Weights of a small GPT-style language model, trained from scratch on English Wikipedia.
Size: 8 layers, width 768, 6 heads of 128, vocabulary 8192, 59.8M parameters.
Architecture: RMSNorm after each block, rotary positions.
Training: a variant of Adam for these matrices, 9461 steps.
Each number is 500 + 50 x the weight over the matrix's rms, rounded and kept within 0 to 999. Layers, rows and columns count from 0. Numbers have three digits each.

# up: layer 3 MLP up, 1536x768, rms 0.0479, rows 730-747, columns 512-767
# down: layer 3 MLP down (transposed), 1536x768, rms 0.0399, rows 730-747, columns 512-767
# gate: layer 3 MLP gate, 1536x768, rms 0.0471, rows 731-748, columns 512-767
up730:524526498489547439501488490522440492491554497464627398437452490525532415544456528434501539419506538499529499483538515520512466447567535411540442502576549515470578518537514610506449601539437468638476509524445446463510516414490549534516541497440538524476486452469495514480515440565453554530519498454470526524503484465532465514548537591492525443465542508505435412493553577395422467483514516487564511436478495509550545539424556503461522563504482515505495479467509480493478436468584499544502560507525484562446480527440556572497605493562530580392556482513525398551495557560583448472448516415497472548456529443577519434511423482533547428476544507468534539577575440472512408516538465498572490489473458482475550382527536528537417531517548445506553381519446541376500570559633490
down730:438484515434473538533429549516512495460555443548503484600582526581483488484466481476495507530459571548587402462477531463573511495444470490541565462505592486556486485517377519484519459540433536534508551506461436465483490515460526577486450560533508399414498440446487516494522591505447455504483479568515498518483472539447553544463512505510599531492495571568537502489533471484522391597445426444481434509542502533564535640492477581485445412442491549520443483524493503521461575461478552531488516510494505443571451448564602417576384537462494526428479596481451568443492460483471543457413510485468586488539511469497477470493442467468458506484483515489457474508482481577502481628528547539486476524603523540449580403558485508544500445457486479537506538476545512549455580485495553
gate731:590575502494538533552525528408524563491421489480587555458536472499481505494562466459465482453515529548474472538501533573482466525501449543389576501510499505441414466565374516437534443449525464512514531562402418524507555553508377411575425504497559500422532410463437553532468491381504432553485539600537498557404488451414624394457445524493472449459498450453549417586429486594555538575481511464543501417530549546405448567519557561487583514528496531497511520563623589503540384511503582523549439531505509494602514503543483443462463553574433462517476523486484451540544490452435545396432486489522534518508503425540428519516568584494543577472485421458520581528523514573492478521361465477529453500531528494516448593498460470448521385452536443476509564536486540505554432420478519
up731:554539515512537515568463522444538481507544580551499566513495473556451466517441601517493414401541492458506521500458524499481489561467516517504496477563433570552588546367424485553570521435517499568459490524501400586556525549438468456556359448495560506473459480459345459450508427506493521417431522479505449541438492618462582586476438467546457482452587441470482546524460541534557491521482483468493473392414515462518546444460496432469520469454587444470457497492448509574525477496574539544510514520534423540460474467531494563480492525554432473472550469439467522501570490536548526501461416482424431555457586519532459490496516558480581526599513522515552413460511443405531529484480519548482471525452491470463533521376488493561437556510434497620538523493538505514573460437446619
down731:455486568575491482551494467438436567488421457555469551474430472460465511488481436475441470508546464528529496514464449468468539537601505572478506516472537498609565532484481490540512536439504450437466504549474560538520477407492511444517511488513556482514569523585487445494550434510500483480589521509481537508466491519527458528491482525447500547541513475532448392481511523587536552493445463435461449471419527531459470394440386570519521503509470505503535511551459557506592526500484478548559421520446503485591476463563472610574491624462538441470414520472430505557426537506499473517474417434581473446411400559553590348546504474420544553523522530473503472576547483425402519485487448450516462458489511515461506460437434425458508423528425517483509521575589509488395508532431481
gate732:508579501493560570501478495505516404477526433521502459480530521553470613379546398479436426553523469512476431500508543560494408539505478481480507434552499428572584540427473429445471501555534456564466458491499433470507504560502499519496613494568542475418548490528413498491591566453468489478480473535494486487406572589458523523505506412391568436509503402494433442434471587504515573546473407529540483416469586668597544484423501596507596474465480519475557512511482479472543389518524514523559468449550559513449535517460501500587502574520471520453505441444500476569535555497582395522428544479463503537474437522510501511491441446443464538454478537507532490453458476535476411536486472465514446491431432553556497463434553505489485451532482508489389588552482490454491485468590457
up732:602427580497512480574475531503473461575418447450531532621430504548427484415497391514426565557494533507503446460496537432590498468587531538436546536517535499520495439416543511472515529518416492418481466533556470447466469600537466481458507598458528495512457531452487419551530555478481597596447523448521582504446556480443481495465416440498434498536564606495487499530495545459501558468443556517525544464524441471485488469482434501549543461541474562482499488592488524448462461471571472443401538486509532553535408508462498482453511472483543419512472554560543497519398525491526492610495486575520555476577573520507473438467457523457535517563515437521598601539630460515527475484544496469384482437439531511529569471544447471412558520437465426579475465484463489587514427542590475
down732:565430497557535590474549547564494521472492528585559504468535531503453490470497531526467531499483442521507634454532486487491586525524504506538488473470533627500533535503518541593488493515516446491450483521436409493469492507460458424551547514528473444474490459446519541530487457519506350504512495534531518545436462496523500479503552446440432505501546483533556479453540414471451505598623437494585566459586503490355516461545516529524422461521505515509415499522560485479580553385456504407515420442437433542477482449490571497506541502534521500445527461519497446557474564484540518470584490495484471594491486469485489547503496568542539496520545588541593388482435522472536529491469514473516434517512534480503521478470600642482576420486424436488492523444495464483564546565453474
gate733:445389516438511480548516570532517567431492522488371507488490464403502394557452545518480473605569534520557433487448470548495481488528486547610527520398552459519654516538335557478389516476606444525455463398459455474484426490500614428602502448618487427544450426425540492426532471489522472451514497523567489512444533539462491447509449419464437509569528521450466478560429516439474500448514432466550430519489536507537626473562556518622537478425474538415521498448490426522433573489465517513503526543491553484472418561456417536506482544504404583528481552443427505421545582506527430530539522542501490551428592520445479525553462496551478601517561590476544621491539494496605545503459523524489529468511457468512365453471405529629513480496569516500548540478529424549567420509420579
up733:671519425473468585510520458478500516468426506495560466465514449550561551449519506454535508408530504498506460530582623501531458468427488429420500465519490441424461565625579418582495404555475526572450487522443565545485504484514500536558525559512513526534459563502478601567480533502393566478508506535512477506497507446518500495510541505566496497531549539484521383481411505486492477517544402455424520424538583469527505552431428548484453486598506524473524386488417549517551475625510446554474417434515431489654525371426545437386537476483533507511506581543462480559410406425461579421510544481515551544554498581500434376466491527536507501487535412526500493479493504489469473541494548499522549604535474491567524542592478420496543576492542580488451511527476517521532526504600472
down733:527504481427474634561614390503585540587435447432515476519515340437490448507567552413474491455502454530467491460482499475599440483373447373544492479465427489451493546481521508507570586490432446590461520419487451514445581522608539583417420483451503533543492597443528561384495491474496529472433461525473614479485459504428481424512540476577496464558420476477525486520469447478478465456489487473495540512505544465464476487501533464509411493594529472464470535500563572454518531576493532554526574448502497512475462453418413571534467546538545423467507517570500552417564494516462531531476544499443553495495403538517433524459491467456481470428484499445514413476629494506487423517289445488512482443636496441554494425431504522597608476547506513391455573492442500512461537529460383
gate734:495587498532496503529492521531522514453496476499509566494554437469578505505494490497471490550545538503469541486455436514503477454449507538464483442478490484401386496542506499426537441476426481479576526467584482514428380444509449391534534486546421577539457587514490514469537525412519635544503460571477503458534495531466509489497527498488513551493502569484443509394492475480487437434466507421490426540585408567468537502489368462526426521573434496489561541470533364497482503406470508528562464452473544489449520500494484457522463461590458510511436456582538493562522459515604532449470471571460570565442412518419447531485502410538453544562481522500488562410499497490517538398510535521472506541467532436511455509539497469480465516505504577431429464438409452614545602492498581
up734:339579499530486586431425587488493518459556550451556539633574508570585578408530466478445569464556544499447437466475521501439500541542493508506540519524472492484459551422444496612552486506551545458525556544507444475550523448526503527470525527491429545437455492569537461446467453533449541554436520522553444526500525527487501560448502488519471510471465561508531487436555562582505530484511487461457427529441545535442466443483419500449568474431518521519488568512534434492482554499585507433549470523495483457523491471482492528544498462555526560528563437464488487425420546447487543472435572459545397563649503501512551453440513452461548481491494499499544434472494385510482490529535568434508482544576499482525426455569521563456425462555515486449549392583487615493481535568476413
down734:533526522463477571521525495512469525412520598485516513519504503514502500507447459536491496440470542441483473458479564507565657515552425488486458562458457520489432480505550499441523526555428481429447510463534515534377464587504515482557592466399569508483515527448451443547505525445538528495446463556411426538549523556516542520465453490372541526526522562462563518580484545429514506454432563465521494487510506523521516458433488465527477473543466526513431572530355472498535451451478449436485515548395469539522544440505556471487522440588436494549558572451486542528533556514526498538422434405408597484531486503500422470385569500521513468542518489595574397441511538489498535454518461493501529504479560565415562533480435576511548449510538474478548376449472487446542528521405566
gate735:459542459509486526543581447445577527436501478535495496462424493512516522536555485484475546486548558517405554476532457509460598516590446495472529485467511540472509585606471532445523551473525455467515484442410454481396568498511510471579499494522514520585479536371540422471475411498520450441489571579414517577505409564467417569464562469538502522417467429494499563383498457457473560512452520451573483404445568415522519591553451447519509578527479472475559470556489426511470580546521453502563522402457498510464568527372495527446539521481566422484484503503550479508502513440543492479521418452452483478546415508501463550569429390544480508534452523398543508537505409550432534414464461454477463467444540481434392459491499511519382528449433620544429497476462498515519521468587563
up735:453525526456405506514567446440516416475468510485461446550593448514489491531556478481589450526403396421499484583524524551478402532508447491486525519528453514601566406527502409576559524532485465663527544447448517383478410543500598548463438456510564593486507409508466435473525508443497503535557526489507554475474450457522529505481483566552523478523483428597603570427607478548494450549513477525542476454469546604544508471455505481443600449510464473443460509545355528429515468539525569471498506526552481391527447554375413426545553557520542499481543523412494578507495430472548573416519500471458547498561451447525449461500597499496488502473460501404400485445510567435477493438437524494531576571508474516471433518412439604563515506493598559496433465469511451509466471502457518
down735:454530516493465445546509496490497521417454617488458563513365462499466481472427642524383580536453506425467507473451552418562531425569500515582498466481514482499546496505476460473507493443483417498470478444626515497455503535559502580427456426487516481512525541486510484549387428486558476475485542487488595513494525559445535598490482522486591422412569449466469533569498520473501469481575514529511496510667480447477544422470544499504486460584500497515537483583428493483406453485502486525564434510502514557585586545574567517485517563536460522483455517584558442558533536528504484582546543509372373523396479518524515520484456630501538477525588513600504617492498470561546383356542554535536450554498524474479488465501506540524452535491485523581515491594510424516603434539562477
gate736:454461489537459461493472426399456540456522497523525536567557448431470452506552520447548426513526519488544478434547545494501428539503541450429535546485480457510404410557498429457553554460487592460470577483499462424524472471467523477463555543565460418558431514490561459481497534442441538627479379548509530485551479509479557472485468533449432529495463456507541487542481453520461520514433421528452424470516486548554476407543396576472405499475442583514447452469458490478449421540482534427444512435502538476482453435522565417570558563522485485422562447459496484443519535401460509463441484458604489449571470398484406506457538586552449473573466512428514552501517516472435555480491512465477509513482431495556437479492551474521496501469645443414499465491459464530509509473457580
up736:537467513531552498512453553477540446530505484408536465476418456505388507444487513444460500536462568465475476504553439531451563504514523568438476499465420453486512470530515449493549505562458537447515481483443472404473462441480432500475392443569420603506411406497473548462459556503450382477489507582459468529503492475444479459499582434443457408571540564537556493465475515461478560436459591484461530481403438506523375444549588573485488488452579517406533482409480519476540559561489426562561463564556479438449516444459459430476536481362500538601437502401554479425510490456472553524471546579538460519429535593582492473549460470487495589457510592497505469497460512526472475514524476521501464547525544555548515419473448458493516474491481574542409498569429500418514517451525428
down736:468525446528587596486482488504557567458473532417484462484576504513408463514441555421553466549497382535471533511482525622539435556487527493498462488492474545496450548424516424478521504548544543575475504463493490522419530502460546512577464546543453454527560512463459503468471458425535467592540479520483493489508511528519506554563502543498459450486498539526508447525461468542500506444402451402482511521253519508521539490388554467506450484476455475481541557456377562596512544481527420547494489415501535460456541508463464478481425626513451423500545435500508441479595547439452513378382537551493527512434583695578517504407468503499543485450450510520536532511426476490523551470511457466501518497520479471429515525480472452571432516432450542548471498444513498504518441500526433
gate737:475576565572515498571508463469412518517528423524539526528569456493462471559483473528551488514593454469509473502473429610551484434501556495597513556532475435488512577443488388419493397486509524454460439534426431539565510449543499442514410533555462470518461490410512469483518406501523498552534441512528540483506490573538552452540412517507482568476491540480544436482500481507477517473470481457497491586509538502490536499442461493532496553439458582539559386507537505512503493537533465468527507487479576487540508550602585510536513573613573511503498524565448577537495529492589496485524439530466504551527583554572541441482493560468488465481534541524542472574504605466452481419452527441546522433558509460510501499472485527484517510482508496472548580508516372510511532541432559
up737:414510521508428441571406499489467486470508491555483490437491506490477492449496474474539496528487447504513469496543500559466439402577462430440511475603487447457460501545462538487556499525519535427460549434450571535516458514472434474429468616393402437506493565544429421431499407433504463450436524460525515471528521553524564416527501472501545477516425479541484440523554534554503388543476425518498566526504541524525402558535621469532552535499446560505514467517441478420463541497517537473505526530424520555492474466573542442536419497453457459446517490463486600540403456541617458443473441498449494454498523604594522472456444546449501504576452495579534524606511481453566480431478491489506528506488564498501572526598378417410555429472409544473494594494502327541522478529430503
down737:543420565453517462452424418551516482444537499443526460485500569481462540404531536468384502521479611433512481563491543480489517487486503460480397498450499510433450469551523544561467491545494486457548453532577461535556496538456590506417455470431481410440525521511558424546493525462469466486512577425485474431531514520548464439456595437469508473486474597532415493413536374547499473441448512513521512531585465419468565528482524560558517489390543477418495488467522467459567487552511530457449550565489558589583534509468558461473526429509540384456479509547486438590496546556517525568485483482465481488418534458515517467517552466521500452542513414592554503481530512456553476514535521550455489604339535494483542511504427506409453467526422601457442463486496464500448524480584536
gate738:478465608510499438458492498529549414560433475554437532549500580500534422538428492515430544475432541577428460552472536586478507506535509549521499457495515514503543478479500490448559520535510400420487498421486501576457493387470466423460533511526464523437499483545541530414539496436607571524555458502586453470542550460479500491506410470483440535556410603472585533488521411524391432526529439421493524515398535501447485564448498548524517563435527451463494572515603458378345565513401386490489473517464495563527471488451512480485490552585508478553547492536572479508607563428473573435492467532500492476546535471464458621468524532586395511473488546481466448535577458501607555477459511542547563456556489424555506484401482524429505528522414505586468530457420571450480517565519487
up738:512480514508529466549490518565447565472401521552459482437479484557433521467517545477650470553507420396569509434526462537557502485464524542424545505465536464431457463495579473481544506540489603524515455570554442475508606588565533470453449477476529427588418633478451493573469518523449545383528528508486526507528593496478524566503547516578528530469531503489476472539473582544549494543530484613527484408488588513516442493552541583568495442437506466507432494547484577493488531525587427582453418439475577473486533539414532462458390480468576454461462481529363478542432401489479567497541517475539518553487533511470527476541433548531502539511518425500475443455547439578448483515599472492403461471519500487518570496513439521442464667451480462431486450493659506525453536495467513
down738:477548508453459493364539453507448506491436496452587520500381476537472482439424541454443492483462498444474450464493524447575449542485425471504452545515531658522523501537465570568511412401529556546530531541503549509469494483469469452596497533478514541596461437410384514487436536512528382487530497426453563494518542485514512542487500483487457459592502500397510445530603541572511468452527559551458540392591455476544579566461497560466556445436490550528541407592452493486466604578466483546420461476477444507569516531463486505477420503437461512356497461595588538496536514450426537526508624545537518482489468458467503478471567439574520456517500454491465515578486564555473395489493539508406562514502350357432538510490601481452595495526409556496515540509493399448448523628462487
gate739:444588604499512513507368542515488538476515546569436473505499576575381498456561475534547479473497586576505504523505487479510545592467445542463508473425555554565439602493478468469579437628507435456534437480538506489465507539477492428466551594497503503462616466524574423501552367515509498466414448553499450527487554514544575502567553432525467513497518505582458549488499523606440493580464535510512473469407560462386525513462526567567532505513548492493594492517591564467434495485471507450619604489481507497411508489549587467560508438428534506629468560467505542503447484498465496379569511392471499556491493528481512562452439537518569482502469519436502580490554491573431445534460576566494494513515505463571473553504494523433499479464477434432579519566450467429511509393498564
up739:601443576484467497468511503463534559520425539472566518532493544474499551511575467565446487466497486586526484473478408441479473532412528478482491540494470529562537450462453403437547419552472428467604565484445491502559462557479460523498485513538625455509443482557568489484458489538489455465488395498465544489544511504434555468551527494521522514556585465507501445515487609490520514392442449507561405459581535545431536513501436518448519484518474514437527549425634462515563489482432486386479495527539507458462516523546456468534475447388339434463575558527576475552603589488489552476481599514523537534454445526431464471522437441461487500509509553506557451445474489496425613468457609405475508538407508559483515463562593572500431408488544506447527446511457523438462446419508462
down739:500463460422458596499492489472454525494531509520573495562487447458441582502529495509423462482445523510507435587612525581427467473534430452375468561477452579441556495493502402561443538417442507533543478515577551523507490526510515462547472468394543533437469576536581526469413512518489563488451536490567530424570449419451465464474498494450513585479478554393525478465477482431551506620573569511442512549503422481537443505493514501506506629486447603591384580472564453541510510461533497542576496463465490463550407449452470528538552566455479505551551611556549492484500581616468517499467461539538448497506576571567492557435415424560467495547478486465447461512511479549540619541477416484441522548488527522551468489539541522518445412480474465317490470485631407476453503562435465
gate740:539543437526515485589506480492460521569483530432396485540469565501498469539539430483501467588573525526517512424488472500580454510457467550474447435484523501390451532476496520410491484526548482506567422460483501484519552555545504362570495551482522460543381416529508414461485410515375532577608433467547439556530518435560492616465359506480451525454492571563477478486559492453491395461566430532468564489556478480519518429516484472559493328424465610474502481637615478551464556424480383510417527557491424446539457419497504500502495618475528543562463515507570532318558536548466453569500511493381485581525527544468493535525462505344537497508615497478585543432480575419546475501441579596452455485515545439418452467422494576540426479489504443499502562498539419442555532532488531
up740:544484496421526582534538429487468517564458419598568527421619496436464476522518556518512553596456452473549462505451493537644527479466418385556593615435499531489525563519526480483498483512443416547431531507479438567479410559501486461508413503453446524446514564448511503536531642544518582380402503453506603566510569555477470364547546484436450511649459461487469458541499442588461549527493579627489542414463580558609406627524465568507507563535450488513449432466534522474561409548437613460608488507503588530424445508530447609483526470525595443519615483443376469503460496446461515440496575572526474457540480405524543579503553569571521550470429551500483459538512515549410513490515402434540376501522528489472548521483523518528593517473527503435446563491430513592520444449451556
down740:517530544502492468510388536539537575448489490609493536461579421455548485412484502488444522451498482516458547455459423461469468541507456516502469480478535466533457512519505503597532428506495474488566518429458441570537509511528543523444598422581494493527505561426412475532603499526517449450536455506439621486381434598526529418503506477499490533500621493441492550522504572504471520412462546547489606419442518503607482513495551544565547482460481585552482546491486466552426531463496540604578480549507599534532502555569502455500462545526476410450531425583462394531410518500416543403496502486625571456480438548514479420506493435552480383402580523553528536489482456487405523494470493471506507552518434496462442476464567470521490465492547447572496541573474599507597520507530521
gate741:521581564526522516446515480529592565485496416460556485544527510511430421612448475522509547537548587464489519537549459595601463415505562528610529540406546520486481485480512546449429470478469495497487510548381508474452565459548496431580538461533452528609569491502470627454549486527471453499583588602521515453505471442490455575450455415655450550423485519585507444449550477479527464457504516486544498554497435375510558568382493444518516565471578529476388495516565413579417576408513444501461537515590497529470529508540417500477501545507564513557392416527411490540544457487548470446448466468557441503481501494641500507558514498558488455460423573450555530487504495524560494422487552553597497479524444478447470470504461475443399488515425477548420525492506505549579447445542471
up741:518496498492475513497516394472512417503469439452550484518504492485560445535443478525493582435512474593456582402480478470446603454540433596519552577434529560441560439465470517551435578483450502506523477461619502535448441579456442542512540485492538517502579522469480501497556434400479506521461514422477523470493486604490448527572504500448536518412550517437513439389461377447516454460518544542541504562503511569530520441552494479504576444545535517505476479467452442527478552480443408552442443377528592574557577462456523476551481459367429668500504454532505491634514569511505511523524546529454517403473487478522522490459501475488532604577541576444512559433485534418552488396492438536455552463476547528483501461584507519562505569517445450545419443579467512514465459534440523
down741:578452473576490493542508594464541510436536575488532519464533553494470439452538512473609395582550492576500515512443412511485534401558505458484464427476526395463585562557530530478483532491566485474508530474544539519486496515418528622571485496498535554498533531433467520506524461507481470552549438482513577526517535457500431462449535525520474513569520403445504551486495500552472528372513468431422530517548485454528518554553561491405428435477594384486555479502489584508462544484439500501581337511437486544544422496492535510538456432529501464512445465462461474501506475462452435496457574518445552453504464401550516505563547366550570454596571462502484527558458517497305500583529468521503474469401524514414504471496478459579527450476489429441585539460484484637589486341497557
gate742:512484552530479476478477435471584504517406463453403469476497516579547463530454577571465436591531467521519589430477508546465477462404458533497476562458595510478452439516515490475527506452522533425455482503489454484431532541483474548450454535530478562490519432409526476541564461509491489539457460407541417452467564566549482499484509522451448484427435426658482498529526516431466525452480438539498477555505450541529446487416520562556559438563540582442534428546444545505510589552483471531547577568574488394422576454548533502444546561489467580525494429503466515510501535495464488531585407535437536620457498471419493480514501574515558448485497459466453478482496477400463502463558418540460430539525490415587525551520508515582527482520522493514458489531490505533546551450547571
up742:566474528528500588490492462441624495457468499389521536513511448477431502450490489512526587497391450476513493486519467615537440456447488575507479506564484533599439541571508405617554513457486504521431460483494583492530540645475526485535542589420580538493495555459465509478534489491421432551430418548466541478447489490492421420440498558502470477424388508505496475527549570455480489610519431507487545594540536449444526594430508525512510558422503525463547549567417499578509535539462557502419511563537566589466535473493539385500471419555444592583556515460510514391547443486577518492563570501557476455549544444563590439488454485454530481443500501508562548581519455510434510490557442570523487589362583425481529558478594515524560467562508575414445478481573483500544497505405448
down742:576486521479482478578493515477461552502493482492448584579506537495462422505472562456497462543462485465468566499482444551564461442533447476397561521498484530585464547599469436525500464529482558361416527465458475499486456449526523508518571520490489536577462445472499421571419495492578528462466468559559542560559499527555529531430456502452449523437444493491407532558520485506566473534442509526471542449390524505499518505545560499556425452604448474486469558519440583558412592541535488497471612548464418490442481474476457513532621595637493517486531598517492482457502433424473499535436473430471527515606435521560554483473518528369541562534486557541419492468460504485480521428450458535443595548499509549504425569511513603471552554446527391567546405451440468445562455532482480
gate743:481538547467501549543507499507413503412499600490422535520518564460514468476534424474488480551511519475562491497508531508547434539513509624509539529516590514503502533463496482591434576393428544562509416541419524462399500399434541390511426394487445548472400583533446499532492503486506526487483528464550544549495504536513485459520427499542474458465502570621541453497513480421502409458475486462556505451530489547475515526567519479463447434463456491547497381584439416346486472557647553527424447459522534346442464449426560574551519487518459507472510436620559574442521479515590508544512512484446455495556499554399501529506450501540510462592573564570542524552473534509465467473509384497488548422472492567488457572469428556542478446497464469518550448498552471569496434547463452
up743:451498514505465423511566510476519496463581458442465517493432520475488508489523485587453556527550577488541423474544438568422465447455525429533432424531534505470504447483510615477509438490545453469432468498454498414457513498455531492476560568487491426606566515468533523454462450460421440497641509545504486515505436462529460517445506451469470512439469543529477517572492556435426534493456522436538570501515531553498447514513508488489521497500456479352488519445537459493467562488540521534527448479513420526456534529556430443555464488588454480446444479422458458447499489502547483448468511530459475447463563552480538568545568473531501467560542457484563631530393523490526519595483602484534452437534467563461493555552461522547379469481411524483387586490435474430621526547488540
down743:424418521446397494546515408568585481442534585542506490509522472538503466503530540486447439484512421488457517460488536536492550475450505525465510588435498404514439526510562413448429404462469476451502536472534535601433428459519474495488488495512492553550417486484535401541500456498544513449431476591461468536525522503454569445532573476568489449526537526503374587494451490491459549449440477561465434523403449491524511515419479559546526478452432470450432515453422502501540393417376508508508533458435471487422464478533510510526407620524546583579476552514490552506541596491507560469580482617485476590463564524540534399552546503513382563457475486525549529444518549537545466576549442494571436512528459510501532438375509572470569426494567442526495485474539536444438456496469458
gate744:438454509596449503599600454460510568575506510488495519504457458522501410473541464504508452413450445416520496541432400472527488612489544588459523446500542532454483473528470505475551492540488442459507448487515479546562462546515549495606602547515471413390535568433487477578556411493401505521528532559517510458474455417479524631452518439547397546472486537472498438435493443488495521451412517471530443466509492544476495437510407655567447496532574540535520498550540414459478519458479437551512543521538490464471511442455574568501412511512462558469481453525537537535491534393464473474522550498582480477519509481564422467507487438430453545514496556483459464416380476526466514445464545560527475432481498454499543521427523449488522461497496569365493407572458451485448584447454641
up744:514559527472511440537533473493468492427511470504482438351466551404515494523498560492527598547568495531537490452441563605517584501575543528469481527446549474454413533579617590533426529489606444544533404493529560530420577596491439445449428373559495566601540585495448553441573538459544538513485565465533465500552504460536450371556461475475504490520527509533473443499551444483516433522615414482489560580598461401512568605575509318614591526566453347488542502449509420606431418458572498444438533407431508471466650572466498518425468519553453486474453480538404472537461491574585456659550502518480511501376519619507488479455410521566471550504551421459530577524517468446586513593513528446384508460478521423484566611608486489614497579506482456657459523396529559605586514477572552
down744:496595461511541515581538538501458517503515531491474405477479492510471570501536481469508499545530426556414570457475504442572467444557569604567450618481490476511534508555423544471480515394511528469490430428452498464540514533602445566486511417359498606500492550485463599466557555533487406575485485434546445501513451613483456489470404478453567433455513510515527514544553513492494413474495467433471513532746501468478499473440598387486497438494453493503512527426627443551487424456589509452510511591534533432495493503546619474452539402591497496530388422511507455501511500531472387601488430637462524558477399377496498471479524505519509457484506469402548550573520470450599528505517524484529519612451540387502464572554482505529476500434512443469434515423527464539546538420495511
gate745:545547475566551377480433498431518561529547575556485457435479440545512421498505496490435558498458472501512465519393417534486440452503551515594509541450480354553524518415556546519572553553467526486453523511435507498618510547515608433517518563566540480478463563445478537457472471519454576489541473527533512530587561493496528545486519524550454511465567486459496570404428593432580457534450539514539476587515478439508531399571462591533503387459552515562437454353514487517521554544540469496425465532468506482415463447461518515550570508566471474599470547596482543376509545510403430479545493483543542496535488495483482481510524505470460420570526563476523376428492474547436540469498481499569545538507537454490411493452496478460539472469477491444550541583465518485485590490490554
up745:516437558517547503543508465569443557523475584487519467504505465499441558611493596518590550375532506512569472516499503534505491482523497497491471537499477543521564497540499502522502517416501466498536556542604419490477501538527531435486472562540554488377458562435496435620514430563407436546437423514534606558416439480558568522481469495469591607455542528541450518451589477502508523522536580519440523518492573567510525520614538581492485525451436465515490519601499454470378622405531547427531510506478581532538426536540359502567504531559498580439514462441387490445452471489532396496530591448473534548509536375536431535494452441540438484551499490505502418513543572563498589420560494448529547488418453505524460438556525547402457416467536501552485566361532509580423526474382435
down745:508425528475402484515419406467516549494461571556407505578503516473469589503490632594451513545464480582555456402564502506575576546569540498507526470537517582467458447503591463397514492480576596507557518533531485493530565456578520461605521580474534377524488454487397513457519456494542449597486525545464519396372468590507382548490422487474451526512493565507440555606484433487520462532580432558476548480366466485536523487554513387557517552554458554420493530526470558470468424542495460438442537548561449537462592570404504584511535591562492467425526491462455439440554468468489510574468535410576431489530509558560561516448475463501394469517495474473615487395414535439528540456582538546524475459491486512416514504465498556533439477539492487551393526441614511441448526489395590
gate746:516462485531522478531445542451577480561505476513507550494511562512484472486491560537448626471543450469542489551546486500457466476469553515547488497544539511432582501457451553376377539461378520548546500479598447583550516543491457466425511400441444428556535498414475520513516563493493527504512549474545504477469522620609574425608441502452518459586596426439524530484506466426373501479482507472487494533498475513487456443470427507546494523491451523491532400421584428439513510442598568451582556527471472521491517445545453462533513515492496550465515404525528531553439498525566506585481479436491482587549460532487499520556573460447537533499481533572521494529527480408570422507511467481522505510352462437489447496550497484540470435511538553414536493544482496542552496535423556
up746:447559546402469392530438481486497508488539454446480464405481488578554530446435455506529538526525454466504500545481468537459662498539410491501512399484468443531492552590416521469434508549530576496480381475481547448525549480486423490450533474542539603533541462502481550520503441512502466483500571514530580501519525380509548465510574467467481529584511503527555551459520429412550522507516509451531501560551409562475529503566465464500569499470629465535554421510560542477544517555552524417424535435482531476476548538497503615414526465440426537492513554493415452492493513627521441525426554561477583533568551511558548513415520509510470586419408446497455442467460488550460514501464491491505429402527470496510538579486508513574581493559444542538499529436561468531572597516521482
down746:508441511468456519467404468454508492453540448501462563457508472520486601495586525496459512540593490553461485513380431585497404508513436504555540505575507425511569462466475429533548458516469524378426555500493442505505472450482496450543542457547506610509534513588467566533595520509590485498399489463533551523451542515542456417487451496509507506480408507479541592530459469458426609535494486494454563506562514498593534409520535437428542505419566510364537450467518514477502533554515503582458588471522484529511498480462596520417454520479503472499473501472467417491512480486457602590432608524521499490502523592465474475507529557419516465571509443468498524485612543496581638472542561518536468514570543475534517491560391553431517537500463495492432520484576403467520521477502488
gate747:487487478580483489431479390526484594525552547510586439555499495529521485528489519467406472557496492536428587493541429476510576541461484510539507515459595436477563515449464566492472435455532474530559588562369475514487485393476447396522592519466606443397477383558353502504453450529404467552544512489534534570442552539561454532464535535547530606426617458550488494555488542470564551449422398544376522397595561430511540549472545558487407402403637422433501541546527528579470458561497433519480526539485527559421518510477512536458490501467521452543506376492470484459539475572514453360548485507467554515477464504425524514441518512551470503527484505484538465465459514514493581504490531472467478509498537573481584533396553512437527493450474477475478493452488440412484502439396466
up747:473612424478502529475440551530511472506592504470408583579602421549466579585492523523563529434477521491508561513538490470527550535472485472463542529427500445474491557507459455516466520614440522438541478512468548555451512578498602540421489426473548505533529477525546444508586447588411530400559541551532470478500448444521523532464483482496568527523489483454470493512454584562484492431455520555509496502451522520481430473366593495452579517504543537504443557406453461552529538574484417508498465443658561589387493471474466444568443479477477541484504469487465515481514538440497533565481436559519550437379550478574496481503563493516502471512531460574495436459481466506476535492585448510512475526509516511535438432522567542490504560604482460508365420474443464480510503361555504
down747:498494559561545530510493610528525442483541462515468522554496486486512403433397481465483499411496535565555549488400536513508464610522465540460489505525499470586409424461538404463474514552534526516463459434517528446484554418411491546476431455425466496647559462468564409538504535497565542554495510520559503418525479484534465551536531486489493402511537493450597539518492500579411484556529501482571493440400435496509545543564529435558498466479441415505568451428429548471443437494447460488438469433607454426500430357575466490512493566508484556522507521553494512462470567442476510600535506314473433501527617595452442555588559494553575462518499484464442434425555443514517451439539546480604487511564506492465429525498509482442564563445550492489558538526541439542536537545468541
gate748:591502589615484511434540570534533432486510408572437447484465448555495541500553434493544462506472416507529533590457478564612519550454529511618434459526532451488495476396501447513531491454479437483554548472472449600533521539494381425548465557448441451428457542507460585429514442462393406524497490444466450445490489495642535459417440473497510449586461531576531514558537560521529572513489531494440503533526452519514539445523392491518419539406548527549519493569487539519455511446531526437486563568450471436421536384467490497510500579487443529553415403442554467453506565456514463469554489541449447407473490481475465497478547532535376443556548585483553449520440600465457542462448462488485473538418458506517516550436493507388525456502537509466459464426570459475474483483469485